config = dict(
    num_hidden_layers=9,
    hidden_size=320,
    num_attention_heads=5,
    num_key_value_heads=5,
    head_dim=64,
    intermediate_size=1280,
    vocab_size=8192,
    hidden_act='geglu',
    norm='rmsnorm',
    norm_place='pre',
    norm_eps=1e-06,
    positions='rope',
    rope_theta=60800.0,
    rope_fraction=0.25,
    qk_norm=True,
    attn_scale=0.192,
    bias='none',
    tie_word_embeddings='early',
    parallel_block=False,
    init='uniform',
    init_std_qkv=0.031,
    init_std_o=0.0073,
    init_std_up=0.031,
    init_std_down=0.00365,
    optimizer='muon',
    learning_rate=0.0107,
    beta1=0.95,
    weight_decay=0.02,
    lr_head=0.00904,
    warmup_steps=0,
    schedule='wsd',
    decay_fraction=1.0,
    decay_shape='linear',
    final_lr_fraction=0.0,
    batch_tokens=65536,
    max_seq_len=1024,
    doc_mask=True,
    train_tokens=507700000,
    max_steps=7747,
    dataset='wikipedia_en',
)
Each number is 128 + 32 x the weight over its row's rms, rounded and kept within 0 to 255. Layers, rows and columns count from 0. Numbers have three digits each. The size before them is the row's rms in percent of the matrix's.

# layer 6 MLP gate, 1280x320, rms 0.126, rows 1170-1210, columns 0-159
111:102079102124105107140135070105159132123148151120088117116108115125135119118106141092126166101150104154141104115211186086225145136106080165155182174119108157162067134143154107136117198103102103109101128169142095068139065109113088163122118053160124144164139160133154150127054085144122135148156165082096207105193107130109101081129122150078159201165137149112159191137138196166150118154076152195125132131084099119140102137193117115086080133173128108130117057149147179098155132156208109
103:121142086156083139113123118165082189129124155120118153149061133143137129102099115137145078103183173143124107107124140156163129123153143111128145122093168149137070123219169119099132069129135123125131100119083122124165062102133141127058111078182136124172103133150123110093161116161119221117161085087168080170109135147089115101140092149117165166099178147239081145093121056087176136135097109106130154127098138089118114161148136098179125107175084129179147142178140187107184168152093157
103:156104173127135157100157112099128142050112112081103134166124123173103117146115123122135129131095170175079122102083154143134198118115174105166157080207162155115138116136131083083110157159182127044093100131181104137148111165171080104117136137108168136124137174082161103118152084064128129080132076088142162079113163162140163194110146152173157150157115112164144119116166115126143135131146163137131103127091161068091082113103143181121099081139108079107160090154139224144053143071145149
100:139109127150086166112141113075037136088165113144086081210141123094107168142174114146134107159110199126156109118132124184079128169105157102149140125135131082125120166150167117140117184104158177124096162113146150141147088113155093115191165061139134147061116096122165083096166127121085096158126079127116065054172108162167110184133156146111186143175114138179204063147111112135187157140114052089143162088125146149147126154133125164113085088072155087148097131146099159160112164082168119
094:142142135122140124136091075172108123161158084082220112163147086151119135147133150148141141112102095153098097141115154122140086094149127058157122091162113091135136191164083177152058117127138125092124102080076114171107141145128185129173130141117073100092060095159153160216076148059091148110138074098145193087195145121112118147074126168075112153118168103122081107153132120162152118110126111157071180163068157132124117120088079110179135154163155099134141164148157130135129101156120174
101:064149089055076157151154136088214159077154084132113100111196149113113175171086136128154113102057139164142085107160168075121151118100112131149136145102084181137139072154135138209074091116142133120118088145080097122133080084140170168144162070123126144182182124087065118070123129164119123116123092141150158145143119092137090115117172185097123180120124123100155133127134117093153081185117156144102118125096105171154129128116093123088102080100125160120159145118141135142178154171110117
105:126133117103120157132094133153098161115122172144095101124090114097067126121113129097089165148123176126147113145140081121174188131131198088122133124093150238135082076146095087154081145136156126127158097117102136173092098049065056085076144129131145126152110117145097162116134161141057134167092131118103166161076166087116132086154089106132183091132171159147148121108145094123168144149176130092121079140079140180152159082134153106100195082159095166150066103173134173164127134071181094
103:091197132130132114116091133091116098120124101099123106088102088068156209143101140107120094143068213158145129159119114112091147108111112151131084202127155148126101129178171161129131137087157145118171101110137173106163079115087142129129119075165133123129115117139135132157051136087143105146095124161082165087154156149082100096155154109112104148128039200163149148158124097088124123127135113122118194103148096124106062114188150143143185145102197143107155164106100145131134096182143128
101:095090122131128121136148094101127135113114102136115108175066146134125185109105077150132155103154090135098079136086117082127171088159145179109181118144112172108057150155135120102113173104163156150117135169166102167099129090129134136119144118136125109139096150080100143142134074149131138086097146120147140099162096133149139097090127105098061146123123082144240134120116114095097096137164140098138164140160084111117139186138097145096090100163099172154174115142168083114119141140108101
096:115209125135124139190109112105158141105116129108160094121125101152174136150163137143062095099135120108175112062085108087114149108113129088135107088141134090141137143091134198085084144145169158138108157134160114086103161120118130102117150167143135103158150165067145137112099143115090149130148121096119184134159048107151096133126192110072105097101115096175136165152158110133068142134078042121131119107121146179097158116125142172150096092140126128168149161125124181136113121090050106
098:191189127133144061114180125106124167130111139076136130132064151158070181200124124121104116125130131170143148138091198138112170153080122107081118095048089115161155118087096121084084088124174157100115188130158067134134126133144109170107145186085131135071112145159152163138173107147119116099149112144132100110180105084129175052119069112098120132107133105152108163140154130163141130043091112119133148099110148147073159170133125120146080104101123145173097107148088120147106155105117138
116:129163151113189117079188105145135086170111124068146129136179096105122058136105118150136137128137131098120124090097110121139193194109071080118121158082130108130121149173139092128140157133058125137181144106142132117151110141182255145182077122119187107113156119142133141116106117134125111107152089122087136149158153176118125111094118146125130119124119131162113096166117134201136132087095079186133125139174065154151149083161129106145166096140165180119106169177135117086064149131146142
090:126074123156074154111113127109146114158070174083096152119049164137137090140166087114160153144118160024121118146141090141103157168077116154154120200133121147102062126146108118175107110099148127122089169148119102127188167061046111087186108111115118200145179175152175109186171038095173130147085144159205169151143166150128172161088127125123150096122199124094102147156151072118152136163099117153150076181102079110116145124159115167120061086121123171095195151127120121140174137120146117
094:145161126144091144109133170131134094126112101071164152096089127137156103141162172127054107136130159136057143100139116106172166096055117178102157109168125152175148122161122135135197131140188155134150112151147139160087118131094086164123143123127101151096152136131132088165173090138111108126171121130095149164097129151163106195204160155161126126082102100189154119139137156147126064130090164075125090121148094139112134110155154119200031141148159152179148120139175092127084096179105142
095:127117123078152121151157152094145198194159155110209116178142096086141156160130105144118096125146191099146194124055074076152110160130079149143040174079129162090164117124109167148137084110043132164120105158120136125111180114114140085133096128137046105142121122083128113075100164119123137100129120133118174156110161106114110129118147162131132101140111104152139134097172140172165177135157124115121113103147169074152185138104215128164088085175079106162114160138139088129133134088131117
102:143108062035141087096152121098140141208076141096129101115125146143100220150155139098130148125112142103144093122095121109131127176162150106115178148147169173131100051134111112127107159069040094109173163135134163111218184099135207161193166155126113145189133146135092112094094101128126145109049122142121109170151206107205120104170105127122119124077100137104086141137141114182090151140159125081157140130140099084225144100098148101160171122139123121091159148092098170109134148170144121
109:165073117109154138132126147141154126052160117125095215148166127098109148132151150180128121142122181155159077103117068153119130158093138141098111098096122091146096130139121112144150162094127125117112149092131171060161135110172108124124148115083155165098112169140200092118191152129102101151111123155143143071051104115109140135127192166133158113116167155132145127170112139155133128129105119138118161122148096115050142113206077124099187113133075083200170133120118090134126130096102145
099:150117161107115152117166087141140118146066131150092142103189131128143209085113132118172109145141135096111161128137112139120107080144126118167181161080097190125105136128114149108090110062104135118153141110100082123174141118083144087110165137134120163105144117159113103133100075152126097126084154108124127152146105133125093164140152103115083090159139131122034104146102162109103161072113088130101130199082120140141139158097114080071088154136158072116136115136080075155127108136091102
105:153134146145091156111177217048131147155174123117167154138114098166131098134142130100149124161143133111145072120135109060107117149097125106096192099168127134186150184129109100143119130160124117194115149099134140083147099130121162141135088097169087163147114130110173135142087121153159171103123083161103131149100139140132162141090133156139109061122101162104112136084095158116117157092143139162131122123139151177133144094118118139140126109130123167150145083130141049065144110124151083
100:135061100139142099159085097154073133113085122079161108122091144141066066123148126161119122143073158138124155097142133121148123155122169153114164100110123157114130076116173166060119106217177097120092110098174133155121084135176138082161161111076107105147160089118105131108144147091113123168168109172092179151099065169116160144168116103160102169116156164135136129107150136157096139139091142146187125085095062153117076131106190081098152127175141106132168126146110174138140121139181124
091:173149100157131106117082131145159166116181141210160132142174086165096130163180116111124167148100132141165052122097125129122131080177163130125136104135150120122142160157134111125129171056118143111127184164095178127172087151114101110104089175140163089129079109168193157083089104091117109123131112159116152150114074143190091095124121130158081094152174117167195196139096137121109139104140103157137136059157115179093090090141164179110049044118152124149125095133145123125115145112037088
104:146104175064141152127136150142095088081106109117170107111123130124141138098101170174104123121105121110130075162186155183082127065087113061133112085135148069150153144152176089165154156124095115137143184120172099144119186148123114135139113087135091136094038110112216135142155157093132127183081099061089124105124091131120153148127138119113121144100098076124123085141125155077060068117132174104105095183116132121098188121190131088123177137142099161122142104094095202152127117091123134
095:142124141148131127122136108167175067128117144142140091140160146192081105186158145088070177142128129118116068085113073112130124117133134164126158128125170165120153163158139152127060160124147129137111123169187154108094136125147144124083141140087129163166102101150083077199116140106113178186087123150149155137167111080108096137125116111150108166141152108132156194116101151104150138167117134162141069143065174189147096108042171072116147098114188089102090090159143126164092051138153100
111:169129073128157132112146134125127098068131096123094069141052119123135144169098169087137100099101156145158119132166146139086096150093092159139137072145166173137074194167105181190154144106093116132119164167161130201150125162152158120124166078127151157146120144210159175170130197175129111135108123116148170137125115172134175179150116117133117120084133155134147124163200127151124160154129112098047138147133159067073114121147091120095172081093122116163165089092147119172165107104131110
109:078196131138182145120084147136111096169134132191116111156076179148159089102152151140164180181162147054107101138133098104113157125118135134124109137162140190154118119127161097139087148134099178095131109123157147195202119106091105139123132133080099106182144133086104057124086073159114136125144110136123137116154146109165160095177104086143162102104076122102107067154137103093108152096096123198150099182071099136085146076087132151153116187126080162098113087106118097162195106143135073
091:125088093126166093122105167142140096175120105197145099104150095092144169128088200154136123126131087122099079125061191127146143129111062168191141184047132110116097077136115141102115148095143104147110147103083085146144155114105180093138120159165100108119189137121162117099066111083135140150113112113098058104155086112126162175083130151094142154116070137110174096121190060158155145134111115166167105136146158132192157127124191226196065123088105102149109131095126099118116144139147113
112:191091124153152141068179033136149167092129058073135111094130140128146132078120118151105098154159120135148099105143123130159132102130174107112101160094154156145159140136142135086114137147151190166134123159164209155187112074097168116151133085197126192117138124144119133106130139186102132091167093135108109106130145056175113129142127131142155116161105130175160150096145177143093079123095132129127112178127128142077137081148142068102115136092141138157152140158095083099154134144155141
095:144145047071127138189166143101132169177162127141134176107094129137131115172088084096191133105147087082166140146163141123127090106194108159091131077075178130149072158155126126114164107123131156136070159132167148075156082072157148115109062111121217119189178140137119168175098125125128140118213107142132144125115123138176183107080180076167169144168198135124121145119176164111159115099104085150181128122075189164170131162099118134162130144084160124128149080110144130149127124137146124
098:156062185098172130094119118106105095133072070119105163116117138172212119133161145192145166120140162189145108107168119113077198172098119128115139147139121121060118141141117102176157144099147150145137124050110112130067145140122124139208133116141128191133119197153174093088126112155118094086120116094145139149112171122130139165165105141114106131135157128105094117158141115149150099102095100111127143112094167127118144136169158125092118106087077125148199047115125124159179064109164081
101:083147179096142112115126155138104060154194100131143137112159106099145112132146141172138116079142143119103113167151149101152128108090081037148111158069135116170172143158146202141132106070085083167085159161075129140144141118077143164139140143150139068185130076137087157196151146140139134096138141131141154126065129118107128114172122159179122155149111098134091206117124097131168166142128093120087174093183137088133170093107157096149099123115103112179152040071163164099099104141155159
076:152109147192141115126124147168121113161124168163133108136075145136094148113186066078124133128121176093155168077108132121111100164114094137113127155112146113119180127154132084156160155107170113065101118159116154163153080145096141077110091151167147147136128135203143166072055101142120132114195171139104153109172140106124121144066118194062112158222100095080093172142109180148136099156182151155125113161109109136171145087120153143136139171144096139093142172125076120142165128104170112
104:099165109082136122161111118138125105110198138170100120147152068105141130136103180141171150086154108117138184123111090163182150159122168110134163165113048115114178130116114095125096142137095156165103179176117121116066155086046165114189066126193185099169130053070142124105143162107149115100114130106189065074136120111119144066120122133150114088089162110108141156145112114137109176120090115131114138075106155131121118108140101093089120151100136148120088162112202129101211129144128117
110:171134126110157199128148130088100158138119116101145090147082138084198109116110103127165176150119132118202140121126186152102149112109126130100155126142181158085116189111112116137158131140079143076155117094106098097202125142151093116112095141140117168164131136070115090112109118108125117149155135098134151113130157135154137128111147132209083103143141123070157109098148087084130110125095189128116169140078128145128136173095214127155122134160093055183066140208115093138057116160155049
115:116102086130131146096112059111133175157104105152163152147162147091181123158133147076119089121092103153061142059146147165140083162090119075165097141099139130092162157097162169139143159160097148133105113181137099161166124170217130139132112167156091114154103077126156097161190132117143073194107150145120145119136143155108109131156113112127140122171137103190156149093149145075120110179113133131127155124148162128093192173157125088134101152139128107112090108216111088116120056160181142
101:162120123121109118177107167131091086151185099112152091091146175150164139135106211158134077112155197125109161142132144114113132144107151117106135098193134118118124121115143129163157128073097172101155111116145112104118131140125184138159095172129128126110148136126109159132105122099131133165141092105090140104155160071113202087157179144101111093126059149117179074049118101156039090175163110142138095127148109192123109105115154148094168094099131082193118137091169133119151167048163141
099:110120102131135129121130092202108110082130128176152126106079099086134121129093118199209145133172137122094107122191132103127156143151100121146096132175095115137122096136111074152101033141137066131165106132155083102130180137150091121139138120171153088074087126113100089142112110143145150134177132097114088127141104112158120095152190143066190143161161148069143153155123171153109143112124173108073157188088134155168122106166183113125056144168163133152101108110133217111148142127114131
088:070149121168143187126118084138111192117163104104139109131169149152163190044114133150119080071083124148096129098221137124126148148156132138115120165128083150114156135191128155127158122114170159119174152125064193109069089125147109147124135082140171140099120139173122171135138127141079124170113134130125118080141156123138154126137147111134162162165203169099165149110142127164164111102059133178126113094090052108120140150106195163147135109146125166135136163123142120124098118194162126
108:173107035079183154066117166178126093127127130095080135196183107125124171090094066114133118132150066138089129063158120094048139111100140125111149118149088151132102176157135158130101191072111131047122155121091103171105161187109089161159148063133119207185076121126089104140094184115113114111107108136116112114149110158107168114149121179114149139090103124120176151183128072100095086149168070129130149146134136173104141123110138136132160177128141084151077118064141129132139093113161140
109:115148196138092176110166133155113132107149102169115113132089105078117150109129151060104126169107067113084119167116121125121154115126140133105153137168119103079157162134161158104080124083128162063117149144127183142107163109134126114093079103155124109121122093088133115164146177193097129149091138071135138127144088168093121135148140157093125113166126144146150121120055142131126111143119131068156070145078142094049172119123174135181121092084117072117154103139117134118121080116127154
102:127162095105112119143108121118148141071171049134172107109089113174153096148088140138109160117172101138111051166095122145157147119129126143075067101065102141132187098134086133134156119120176129098136090156090171201104124144151143107192064104162126137137114138157206132154113117151120100157133064138073148117163149110147140126096136097160103122109136111093093089131176134107095122091126128173077119117109126135167155101131110162123129106124165140126134134182083160112121161156158138
103:116186152133091121135133122157121157104141145108146129136152120143171118107117190141123146130130088149126104089063076063137093160121122136168101115105157151091075138120146121172160093129113136039081096182179112123110141129151110124094130131124105143113126151152101094048156139110126122156155094092113199088167143175130160099120172170113205110115124137106159112124160108100110117099134059115179136102112112134111151172087165142194169138112112048102143119192151165111112109132167133